python train.py --num_hidden_layers=10 --hidden_size=320 --num_attention_heads=8 --num_key_value_heads=8 --head_dim=32 --intermediate_size=1280 --vocab_size=6028 --hidden_act="relu" --norm="layernorm" --norm_place="pre" --norm_eps=1e-06 --positions="learned" --qk_norm=false --attn_scale=0.177 --bias="all" --tie_word_embeddings=true --parallel_block=false --init="normal" --init_std_qkv=0.0453 --init_std_o=0.0 --init_std_up=0.0453 --init_std_down=0.0 --optimizer="muon_variant" --learning_rate=0.0114 --lr_mult_o=3.0 --lr_mult_down=2.0 --beta1=0.9 --lr_head=0.00696 --max_grad_norm=1.0 --warmup_steps=200 --schedule="wsd" --decay_fraction=0.703 --decay_shape="linear" --final_lr_fraction=0.0 --batch_tokens=65536 --max_seq_len=1024 --doc_mask=true --train_tokens=355800000 --max_steps=5430 --dataset="wikipedia_en"
Each number is 128 + 24 x the weight over its row's rms, rounded and kept within 0 to 255. Layers, rows and columns count from 0. Numbers have three digits each. The size before them is the row's rms in percent of the matrix's.

# layer 5 attention output, 320x256, rms 0.35, rows 306-319, columns 0-255
095:134130115114115138101161125107099125126086178140123088135168135098097117170159111143119147099127094110117151121173065111122149152139132133104182145162082131141136143152160116166138190128119124108142084119119135130106145178174095114128135157128157119126115125148145105132111114102139076090125096101097149156185135124071102148121159121121131101136165104119127150120121073062122177113145110117118108123099106149113111116113127144156152087114146124088087102133123151146125124095146148145139153162161122126147153144111109118140105129165135143107114087082122114141132137148088148076116119155105122145116111137115145130161130106104146138155154137137112137126155111116117105111113148168107073131148123118118111113119144123082113161103154123085108128132102096109126102172130147
094:145127079133127171144161121154149119144136110094161125173149166118150140092132135115128121148146148079089148111133150148091124028167093092140123118166107154126141104063149110130126113102122192150177122104126154128146131137088137130103118129122136132116120121112107117122060164134111146119101102155118141103116109155108117131127109107133150137198133094160134040131171105118100079148089116120108141085144137133140100089142108153141126140124132138113107168119114124132137137119096131139104116140115120063121131143134114135141120111129161130096154168129136141113094109152068112138102135139109100135139126135124148117133196095150146121142122131139114110116125157131124110100118122135145149145090139111127134137113157110134106128111124116120157148099145142114124086152112115
089:105119118090162145111099157098107125121121138121099134151150124136126119127086172104113143113123136156103169089143158114106143122086142106100136130165174112190152180130138154107144144124085102147104157173129143131109112091084079148132124136064163130115143105120150093174132099096121130150113144165152178132135173104121103141149139145148124194098159148115134127121085100098127113138150153152135135150158183119145107135118135096131183143129130104119144107091120164162111146131164116100155079165140105137135109169140142092108134129124123145111132114104168129143067132119131124126125148141149133128125093101114116160103113159138127126169129120181142130129129139123113149141119146111116129103143083136092131154106075125125122119166115134110163130116159142119111089120129107
104:112093072119134136101154112119153172130145122125143194137122099149138094142132108119132137102137091081162138163067137094196149131173098177123185100103155120074090109088117157130134169120115100155114143112166095154121097172134134141095130177115110128108105133107141106129128135129145133137141150169101072190139101118150165110138126148116134147124129153167162147115165172162117145138099131112118094116133099130144122117117127148128094093154125115106123131159122118136122127123140104185107125135117180125088134124137104149104137149126163121123154128130151157157115144105125124145119117121129130072137123151139149139158168141114113156098126119116097148167149081155135104135112106110169124151153118125106149156099152140126128124150150149108138159142115110107140125113121107
088:105187116117078104183132132127210156146124116132148138139123161101130103160120101141150130143141090131139102139134138150156143126136196143094129112099110107138159072151152198106119121111122133149101151130131107108088130169160157147116086157121119112155125128147145153192115151124133116128069155105120082152121101117163077131129147126139072142116128137133132095155136125149111069134149123151131105151112112105112115135158154113134091102125138089137116117111132117132105075136129127166127148124117166143106116097105126150101093124101101110138116106100163091125151132128112140141117150118102116113137146141138089147158094129121128121112131116151131093193076113158116115121131153140139111128128111155131156115098119101156119114129120094136138151167147135085126136145098104
098:161154100093200130110151086164109125116124159113113120138097136135154142150140125155122137171159040112111116086144166120112101158155109128162138128124091119165119180130172168132107103153135099119131099126125131138120121162169099090132106121123088136133128114112150120156127112101112102118125094140133141134117132163122099171143067109120151150162125124123090118084144101129080140170132110156138142142109127172144128138134084135133153125136150146124158140100101137095109094140103166122156128081140105105122128124132120136163111133097102135199100141102135136131150163134139116127136115174092144095139134143162150164118103137111107157123128144113112124137204126119129129128155114131113133132118119122152118126102130115116119156107084116103120137129130126180103105116171076
085:090153108094157119118103087131178153126159174138163153093161103139119148170129117121138132132108128091099152117176120152162161166088162128139126080151155151089077166102141104086089164072126091175121116109121118121127117147154151156144123109147163128137120093142168156137146140126156155133135131152112117111137153104175108130139136121147140157103163139129156133109119131157121119163123162111159109107133117132160128130142109113122100133106127162144096130142131135118148093102155097170142110129114131136141087168120090121188141128108115136165154106101086131144097108134107113109119136116143112142129139148113175121168105128158106087094161078114140127106126135137130120160147099068134077117102147094151123140116120120151074135140136130141090147148136154152125136121115136
099:127119129136156077122149098147151139140083153117117150114156070150145112117159078143141130135136158131098157112151103121091146088158131109107179103124115160105146147150116165126125125132100127155144131154144129127136155141137100126095124143122174107128152091143106118172122157139093125128059110134110139093122075184101133193131107063148124109127100123136132165139175133117150096166146153124142163113131173134117113145118161161124106118147148144120125162121076136118142112135116149142115141098071140136139154133082153127143123180120161114130078156156091125128156179112119137136168113156109137149118156119153159113147170110145098103140144146102110122138133107118112150122112106089137147111118145113079118111141132128134145157124123132138132150173102172133116086147116137
099:087115151145146121142133154120134087139109118089144084143162142105160133122120152118127132119153139130204154145151139169121124114088094075088165124170072110137122067114177086120112181134091095159191154117136132189129109146140111149071138122144111092128115163149110102149100095117112130143085123132129115119147126135143138132113081117147115091118094142119158122155064135124121140146154107106139112120154116114118113112125142116117151144141128164133140121124132134113101110168143136122120146144105144095110126146137154185108149100117147092162142174154148171159115150149120102134130144109107181127134088109107130117162128135117122117142121098132135145117097111163118113149120123131146120124102104073093129148134128135131137111132102189135133122085110153147141111124141107
095:095151095099130116150106163100125106140096106138145127096144139143115114159146118135111093087121092113120105160139189162169099185126137090109095149152106149080105220116070079084139181127138154100113167131121106140158164105123145148161126138113149163146174124132149115137119146139116156155099116123167087120140094117106072144115146073170102115138110145105129129194146163140145152135129092134133145134094115117109192100126138155150120139147127126164120106145118131149117154127139126134099127128154126136135107094143133141104119158103123085143150134104146125116125109101113168133116134112136135103137139140093118133144131106105137142132089101135144160135125129134119138155099121150163089126157161129130121129146149161109115140097087146163104131128117160120126118148112132
097:144064142159158097108153154106136150145122102129141102108121123114093120135141143143102106125108106149129081063145080147137103120102119162190118056148126177116087125162152152111134106087124154111081126117111096137132131111150128110101125133138147108102136114152115131137122168094112127105152060171196119160146107110143166110096140135144109172144143112105118077153122131126133140088092102090111130169082140136118113141098125149139126138099137120104104123120130139131163171163079125079152139172121171117140121107123098115138115153149132103144176128131131131110128160106130138104128116149141127170146142145100148158122120134114147147119126126130122178111130117126112106113116124130098108148165131142152091101143089121093124119121125074152144132141150095127105125116146136
100:116178105092120158121153154111111124148134129116179124128091140129125143190134112137109095145117129155102075144134088134129112087080115111103086123123118114123127151136121078110062115124137122123176161129145152108110159137129095118116107115147105128114110109133158111144088156135141118150179125144148060115103129098151145110106150107128115125082153115154114144094127136130121121173136144146164139093122122140140137114128111103127093133138122133133140114157137124147166097144134121150096122132147129148085107174136111177169133168109118151087077115147118116069112145145072153103105137122131115143112104089146161096160160098108095121087151075112115147140128131115151098124151153100149096089127115137152151136110171084118112124115088130156152122116133122136098128123084122
111:086123095110122147125113168172108128120087146138109164132115090120091094169102094139131120132196193145129068147138112151125129163129175103112136190113109163078148096097128129102070150131117188106120138110128144119108124161103092126180161152144120103143138162117123147132104138122132118150145136127129164088125129158109109132131068135091149145096129148080174128126147054135118119127179134130144110138106119104131149148095148085143147159125126158128136114105146135111147126097109082103123092145119119135116142145150177128093149158073098115148144125048144123134131119102111136126101154140121125155121168112144118139130131118150145139147135153135125135140143112120125146137148119126119137103101144098104102105137149119137119159107124122131139153133113130113115145109120122
101:113130119130094122145113059109123120134115149123104152093127126157116128117163143150128112136098127099089166067129158169123099124141131117156179079150152119103083133161127105141108096105160165154116133120146130076140125096129123115144143122126149117112117127137112120134130130156117139150137178083095175099148116096156115190144157102143078083122113160139169147084128186101159146108178109118095158102144124134120102142123146149112127127159138106094121119104146151097145108131119109158087102109161117145145144088115166101122160133094108100093148109119127116178125069104110148090099117119133137161156124130172064137113091126125127136147102138126146124141107139124116108134123100121124113117124118136109140145119138119121108151128168146135143120140119122130062119089108129